config.toml
n_layer = 15
d_model = 96
n_head = 3
n_kv_head = 3
head_dim = 32
d_mlp = 384
vocab_size = 1024
activation = "gelu"
norm = "layernorm"
norm_place = "pre"
norm_eps = 1e-05
positions = "learned"
qk_norm = false
attn_scale = 0.177
bias = "qkv"
tie_embeddings = true
parallel_block = false
extras = ["capped logits"]
init = "uniform"
init_std_qkv = 0.044
init_std_o = 0.0
init_std_up = 0.044
init_std_down = 0.0
optimizer = "adam_variant"
lr = 0.0017
beta1 = 0.9
beta2 = 0.99
weight_decay = 0.11
lr_head = 0.0175
warmup_steps = 224
schedule = "wsd"
decay_fraction = 1.0
decay_shape = "linear"
final_lr_fraction = 0.1
batch_tokens = 8192
seq_len = 512
doc_mask = false
train_tokens = 85080000
steps = 10386
dataset = "wikipedia_en"
Each number is 128 + 32 x the weight over its row's rms, rounded and kept within 0 to 255. Layers, rows and columns count from 0. Numbers have three digits each. The size before them is the row's rms in percent of the matrix's.

# layer 8 MLP up, 384x96, rms 0.0994, rows 35-68, columns 0-95
093:145145088143132153170095171154163179103108109092181126106111110100118185107175176151126110091162137148181126118155130117139149155137144152186134136070143158150127134142071106066113105049084130090122135112148059122177127074090128153149109144182173160077077143123147096178129102105114158177
098:104175213155140195116120175110128129114136137133128095161151192122140133073146113159133148197130062198146137163123119097104092146138109137108103180087121150127136123058139155086142178092160097117116133129158082080103107175136161066077118090152123147135129136161133166064116132113127151083
100:116097104075177062118152145127164173157117120087120196140128152088155152130107105074195124181138117155100115176158121151081099081089137145121161188120147122142114139086111173100131105171134133110135241123127126124129102128090139099139124131122089082116120151143133182093143183062124102099
086:106148091194095129142087160169057105161101135145129096164176119158135135108159151157105135159134170121113117095135127120120126131116111104210158127094058157098153089115168116075148178185192156189172099093127102097138096093121157102144081136174127096122137141138117128189093152100117059140
097:129135117139113183171139132114137100146144171198095077126163127073146150190151119126150090165114133153198144170125094105155099138173105091119104102125149139142100083113098124118091109108076108103097149107121160095045167126096145106121114058181084070103186165183141168119097095120131102110
113:107122182117145165130075150136080146124142132103120137160160124051204153146146194141143092146146111141122140066164079165119167102172075161137155156117090107138089108067184094087094111102128114126067166113130108136175114135129086144117129150104142163059107167101146110147112109138150077064
106:111134096201171082126137148141112155145112099121124139114125140141156089118131154155160097121149121151148077224122089137140166153104129187107122143103135148106167115164055191116153171151103086100179219089123091133088141117161125184084128130118104124123098122093087149193107097141072133111
085:142148109123163174092099132123142103126104139150123155144193117161119124196131167160126152122125159107141142149126173084162061130148115127119129127104107128120185146160117216100122074099122107213098124162105117132048110143142155148124086110071188141139094129105153123146056181093058110129
082:126157148135111192105117216071094113162111135113131152157124120149138153062063145136094091198145153075169149115112184157193149094115100109130138136070136129140130127158156167100102146133116137165083161126110163105144126161088126152097107167100166145161097175096128109139065093129102060104
099:090114182112081161173116142114153061148165161117091177203114155089183145146142114141143129155118137151120120110148112124122139089105115153095166116141120151146054137073166120115141128157125090090059147060099136152110149107077170127077123170161094084145175092120133112095130146128135034130
095:130118196146110125129135122101130117145149111125140120148192106155192072088175141130124162113165084142132193111097057085115197141153101191161146143148052140127125133120130122130095101069147119118106167135147084124183117078101100147147118081159140093139097161117177094052081113122160129120
091:068153098122165124113077135131125123106115124134178142156101146130150163110088080123173098071126140156122106143145076106185185129110080063120168157096173130135102182060084125118096162107171176172137128163154129117108054092082079123149113153133167117089150158074132099133108144114149162175
101:119165195118162194095145093143111150126118161085156152099137130100135156149195113138115085131163076110135163113134152176163115170095126138093192131115190131094059132126140145117084092094163124133118126108119129175114089115065095059158117130127207132058149121101146059142110139113125135120
104:151155138118166156165164170110122103116180128148129131153161094131152114116047176120130140184111123189120166205121133107091119092106063173103133130173164137168092166057087132114127139125135163144132184136110125085129116090145137087079129143166080064147061136152098137151106105182099126123
090:130130136155168150147161107107138132161139160098122149107152076063118119212145099172133072084146149083107106162066119140183158124108124119138151095148190123139077155158102153139139111136052114100083203140155123135058101132107117139090110135147189135100194102141137153138119090179090106118
105:099138146143146124108128141144090142099134103108149103186130037077095104178133118086214175132123133161148141123116109105137112121195095093133114111152173153099137132136140100128139135071127127149128218073119173124120128075083143175181104103088093123154162140156138125126112106204102155069
081:120154119133064143125104152141089123154149130090087160114132186145159142064130171138071122169161090161147137085113176081173119093109158149112128134094097113067169132111147160099149140140167091210149121087132122133145140107150141116074106098164111126099066172155202103158087171074113108092
103:137132204090150150120154134124137140131116103144124156149133104100120119093105105102150115103157051101186140151097111144160170138140154161136084146104140132074167159163089186100120117094174130108099201152170079177125059133091121203156052124109146170124089104061153114162105130134153119121
094:112154086149172139091178144118083114204102087101125131172128171117148138107150087165101151121172135144108120158169126138124188127117130142177164123089138090153139111083184162134164152152168149146162128094088136134159070142150036104105111111116101115054100122157147087131104116042157120165
086:101171180100128072119182129080108184124084146232107078134144121122164104188111104172126113186168135109153134105097166109111076144118102123066140082162156150106135141154116129103146109123098130170184102149109133129118077100075197084154124150176137142134155124134118137180115156108112097146
111:148193130119138147090107125201117140114162139134092123088185155120151077112147122181137134079122078199109177153137170057107088140189107141130083089110108067176142121156109131127121104126140177154136136130099133098127071101073156110105115090134097128201108142112167164119107070086118141142
096:121173134139129164118155101170136170098092127139111105065140136111148097163097126136099112099169119139181113098126099108165114137131129130139193077120215097123118115109174106131085075157100158165123160114091100142086127102047059194151096161110150124120117153118184059108110089149091175137
111:048153135160132172103189189100141124149098147152114212122161153109109102105179088126110104081115198161173146138115125157125113134164093105149136150129154122211156138150102117075075199131167099117134127123161101050131100108129088115119128121133139092121099106155102150177141087128093152121
115:153154139108147162092124152113161135205123124097097106136159094111179100125182163122138150064108150153146149115135064125169129089150059133135237117148144126123118109130116116091215127145124105123090115170098135165129162114072134160103139148046140116130143157109129167162102117149097122064
087:172111149090184114195060126133186078119080132141129163153139140092124138158173152087148169130106128065172119155089121158121199137152069164063083155131135150122089148110078139115114051095102118132095168176138112127102141132117171131115073107114172115148169136119141119118100126080114096103
111:103171104152095158145173156143149081179112177112144158078121102065148181135127095083196129131116121139128085124095093167125125122081135106153127102141184125166076186170147090125149120100118144114168154106147132099139070092086116153038115174168106134113181150130100123115131122117115163053
087:057126144098082178051118140165157134104155116109177146126133130143117171136105172112111126112116141128142140148085119100114054129176175162148129156116113129169187160118073097044123168130105136183106111145111048109123074122104145132085145135156109186136073154111141106143127083121149169172
104:105118162155066154098164150095156122160134150173099100111142132098185069125090115060099213129113085106148173132156115102111114107191085135130168065136143100191119149082122121106148171173157097127051185102121124107163110132140144127139121128122096132142115154132169145097106127156118132047
096:061149098148173141040211129127127090123151096161140122073171164130148168134154116136112115177109115105140086179115220088106111106121167181043121185117117111134156132097099136105129076082141140163127141133112140103122134080108148070107152120156102171136125160106138123129138127113176148133
108:115124145139158119117107127091117133086125208053153123131129120093180116140151116104100101155159165152206084111099192124128143156107172127078146149094155171128073117096161173120120119068130126140103129113104110159164095158108116136127139165102143139050157145164168058191128164067101113111
110:091140136128125128156112158119101167122138186110090126167129163106197126106078101134146170137173135078152089065166099074150175158110142137162163089104131097149101107094185136079167128210108130141088125080153093147183132078129076147101103162128131142107177161115173152123120142116100061147
108:126176128144116140154088124123131143214155164118107092139125170119167112148127164115138131089150096181142125101177127113133099103228172112152160118123112132087060158149177144110089114099122092161130124101101102112088152136070057120107124097105186106132149123047144086078099106153176113152
095:132151140129159047138177160098168145137126167166046126132150108092177086127147130071103146172157115142087103129132093144112132108152119148059077161180090146106089119110088125071146117087160152100073117092123134145173138163141100172111120082121093154132141175163183165097111106169134177122
102:150125146149125092164151131107161200163195146090113134120121165122187154098090141070101182110162062116138169118154088142084093147159108114133134127168118125195128153071122103115091125148104121139150158048101097143170157123113080138109077122147181120154134147131163167088116100042130141142
# layer 8 MLP down (transposed), 384x96, rms 0.077, rows 35-68, columns 0-95
099:113142143116119115121089104118118125089139169133158119152089218120131099187192143076094119134153113146174126115116125130072154130084097174130079116141148114116223102092152131148171155143130190092101121093117126153109146162089144169106110082117115146076167114134175163118070120062111113191
098:102110092167154099104112125084126204116120109091140182093136109128104127149107120154103169147142168151143176122117167143151180141076069122092169116116111129112113122155069178121191125107073135083097132115128123089083177070099062139110201181141166108172083132136152127153122186104111148133
096:114114101162107065129145133173116201085127125133089132129169066168125156070083179148110099077135192121102137110116105113124161154113112115144204150202159129151133163097102144099115146129139128147201099163154103081157130139182066138089117111120101084130143162147109100154110090113107075096
095:113203126129084086091183110137085142111093102154144156123129093176070174051133138143111148137130112117092094115127124137122154122069137116093081177120171150170143134158159150172144139128100109166127122129155112155118138059111114091138182104122165169158081183139140130054061101156116156180
093:131039101114101140113135157178140114099158090149149157116109124141155166116093127150152161189099083068137128110161119127157153117079174114148037137104112070140135110160135138144187136141077163107147137086128186149104145085094170099134114135127129108126071125172173135188111137099208115112
115:121099112086112051107130166108128137133123118151111124104155134165151094130112157108116149126113151081116138180113144142125144123144131118128086127124087199164123116202187132111070137157071163127128086148090200086103090124079110080176149162178138110183091121192098145095107096094150199102
109:150128140141136124144165166134119054184138133102161112092117133162128178147104129112190126152076107133084190104205141135193096111155141079119128101083097158106102131113147100112040142069125169140103081158154116060104141113109123134116108166205124089116158142113131155107120145109169108083
082:129078169098107059081193165072182134141189167097157126168138152108131157057129137145112093124134080121100114132178112150146142159121146089121148118146097108180075185077129157085173146115140096160092157135126147113112133195128069134146108160185088092092098104139153126133106100104108120098
086:195102140100110122131109058134130137085142046102120122181106097148157135078093062130075146139146128098159151180167151168147146113150147112115148134095116127141141167089140167136146128136126125045083102166158173061150148142118130146141117164073114126120106158145100133120237095128099118110
106:107100203166154039142167195149116147122096143154139090151097080154140058107122124118097192101116181096122116168122112158091155130125096099154161156127139105130177105148117118173092092093119075188148076099135161161149124142116124129110176087114142150098135133142168149123129091100075193111
104:157119067088161126109131184167134130158103097113117123112101104160140127175107232123152148117115203146101118142166140122127102105075180130121131155155125198085140131110158133102155122136126125111098167114114202072133159155096144133142099179119088183153066119056082086101122097122143136109
094:157159078180076123145192067171138157164124134133108150108175141105145115130140092106115115170138122092100110139061094075087103123114149145194134079144136170116137088168134092121114146144080149110134115110092106103181161093154145141094144133098047165179153143196154097122067165131139154102
097:157142092079141149157190161145094202167131159158150116122173123106068148186121132071117103115179178121071137135158076100108154130114106187078105119167130142142097108064126121130138115123135102083051136130173163196120122125116173164110150092084103128100164121152138142170094126163099131133
106:143130190121179100130141113164142166170126086134177112117076143159109148102087120169119160122126112073161112076115137152052109128133093151168124155126123095160189129177098108097151143108140140145127090124168113161148029115152172065082145110183113171100146115119126100074118096140117145198
097:126174124160172132108112109139121166162102110087168091147105119184111153169120096166125145192152089130074156109177162077140060120114174129141084118119132120091145154076109121099138131103183102204149061106128113141140157143135154124060157141099128166082065138170163140107123140094058122118
105:139132165169116119113039121114124136159126150146136141077129191087159168112103090149079075127117103074123087121160158137115099103079233144105113170100154142152175123097150163161170123129128083192094046131114099111149155087186130137116123129122152168124109124097150107113106144173162138125
085:154119134113142176142143133083102196162116082120098131145075129035165152107113148114182078078158089146139160104163182052115153078122129170141168114101121132093149150125103132158121128130117085169106164125118164173154123104085114114104094151086170162145172204104139171109141130090095141156
105:110134114122057141137104125109126170132141105138122123131172137141108182109141110119106104147153145169142135105143150083143064143142142171122145149207140145191098088112117151155072129128106156096144104129155118178121155144093126008106079158124108150147104128223098082186121125107104115064
093:141128135108072104128111194140104156100128158094156167116156072194132105108058089156131068069158162140125144118117100159079131133110131106112164147121132080167129104119112079078134182115173188127151147050087090205125119144142165129152168130109139167174146125089153154116126165091098134127
070:112095185152153124104163156127134154066119081085080116094170155141137147077078133140172158115093100172121128117138172137100146101125105170087144138111162102143166063122147140127110162152161108152138155130157175184176149126067119148209184126143073122165155134125106042101143127107094123091
099:096173145152204099173128064055169083114100159108141123110127157141101140152098167169120139130097114055171109169116194095096087144076125132080134191081203115108128130126117131146098136134086155177151141140124125122132070172116135116150146166122156100056125131126152143110122117086128151097
110:105133101116060179105133169120115116094127092070140084124155130175107184107114085164094125127117146161103156131151168168146171102111095144120123129063131118163117121087191055100151140178209136112121136114165177100180178124117090182148089134103084114129112130143137148119092125171099101193
118:133126149121190057140128108186117162087142151067140155123120169131132148124125060200110170113141122087157147154134078073096129128112112148105197156084093134097142116124193176092158116173094085135091153121091145095126152119162125107149210143116156140114136111145124090135075114115085108186
125:148162128165087101105093116162149110094096122127109078188128103119119095088079145165088146099122146156117161182100169115111118111090112156165068122096155130138147134185193145103120134136090178153157189148110074107146200124126087104157160205173177149110176123109086128145110079101112154140
099:126062152110101090114203126109131154134134139104127134147089155145154144152068113164112056126158124121137121127106122098135075117105150121103187104126134109118155143174142127153148133226128167081231068084112115124100156105106064066117129170116098181117093133116132171120149155100128136145
108:164150146073103099108145146130133099099102116200113160159158129149101142056127138201091142133150094108121078164131096129072053134169128119066129123092116118143140095130159166164096120097082153132147135153147145153132181135095119151182154072126114089153117147185177112178154100164124080185
092:141100130231193100156095087113100167137151131175151097134201145112135093136147133146080118134163161140176134132119142134112134147108118112205120097113112131137068072104162129148113124112055172083131167104136147176125149131132115140085173124075124095151171106192131123123079061139112122149
107:144097130132087121103130121075111148139128138181135104082101069136143100085187125135224136112169115129090110166140170166101147121128147119132077089125143148164171083051102136136082130112107149095123120157169114142131208071066106142130160147209139149093142166097108132162120135128175127158
097:225112138144068108159031117133116200095138192136162136119138135121184113120109145130127155096125117117144151083125155145196137144112129135136126135076148121075147168119087120158140145120108131074149168128140094049112213111087116121085151102113096117148118121150088182107116161120137108141
109:143167172102142147175169140113107089181125131104151115087126073136140082128071152115077115175137120164135154110138114145038107085148057120154223174156176117109108052104130156136161114139184129157118096144128141145166094148139113085114143101120109175151165117076125160115106114119124144172
111:152173140076109109150099104127127092190102107129185150074083125133121127123154134082167132134113154142138138163126101194103138165132108132126074128176146129093170134102115145118044103101110111163201116129095121160073043137130152060121188119174081126165136116109122168137116161123163130185
104:108157103170144090111127098138139102116080141125093139119154132160123178118101115182092191134085124082142098116125114165100149144109042120169177093111094147172097154184115133085133171133155202104105172111139154178155131108151111101121163149126177064125144127161147094129121109150074114033
086:169157102124124105160157135103164182151096104077122172187106157107148128113157137159124158156148162097123130137090149140141105122115148170166188140146110100161105131048148109080146125159087120104109108113161082075128182201089151125199139112098110124129165129138076111063079164104109063094
106:074144124153124141118065114118146098118092163133112148129149192115146092138187119159141080083140163126170126090116160116082128141060137184082186143129136112092078147157101183175035098081119150154222118141143121160068128114122143142139127127147093133105171119144141085150105163145122131142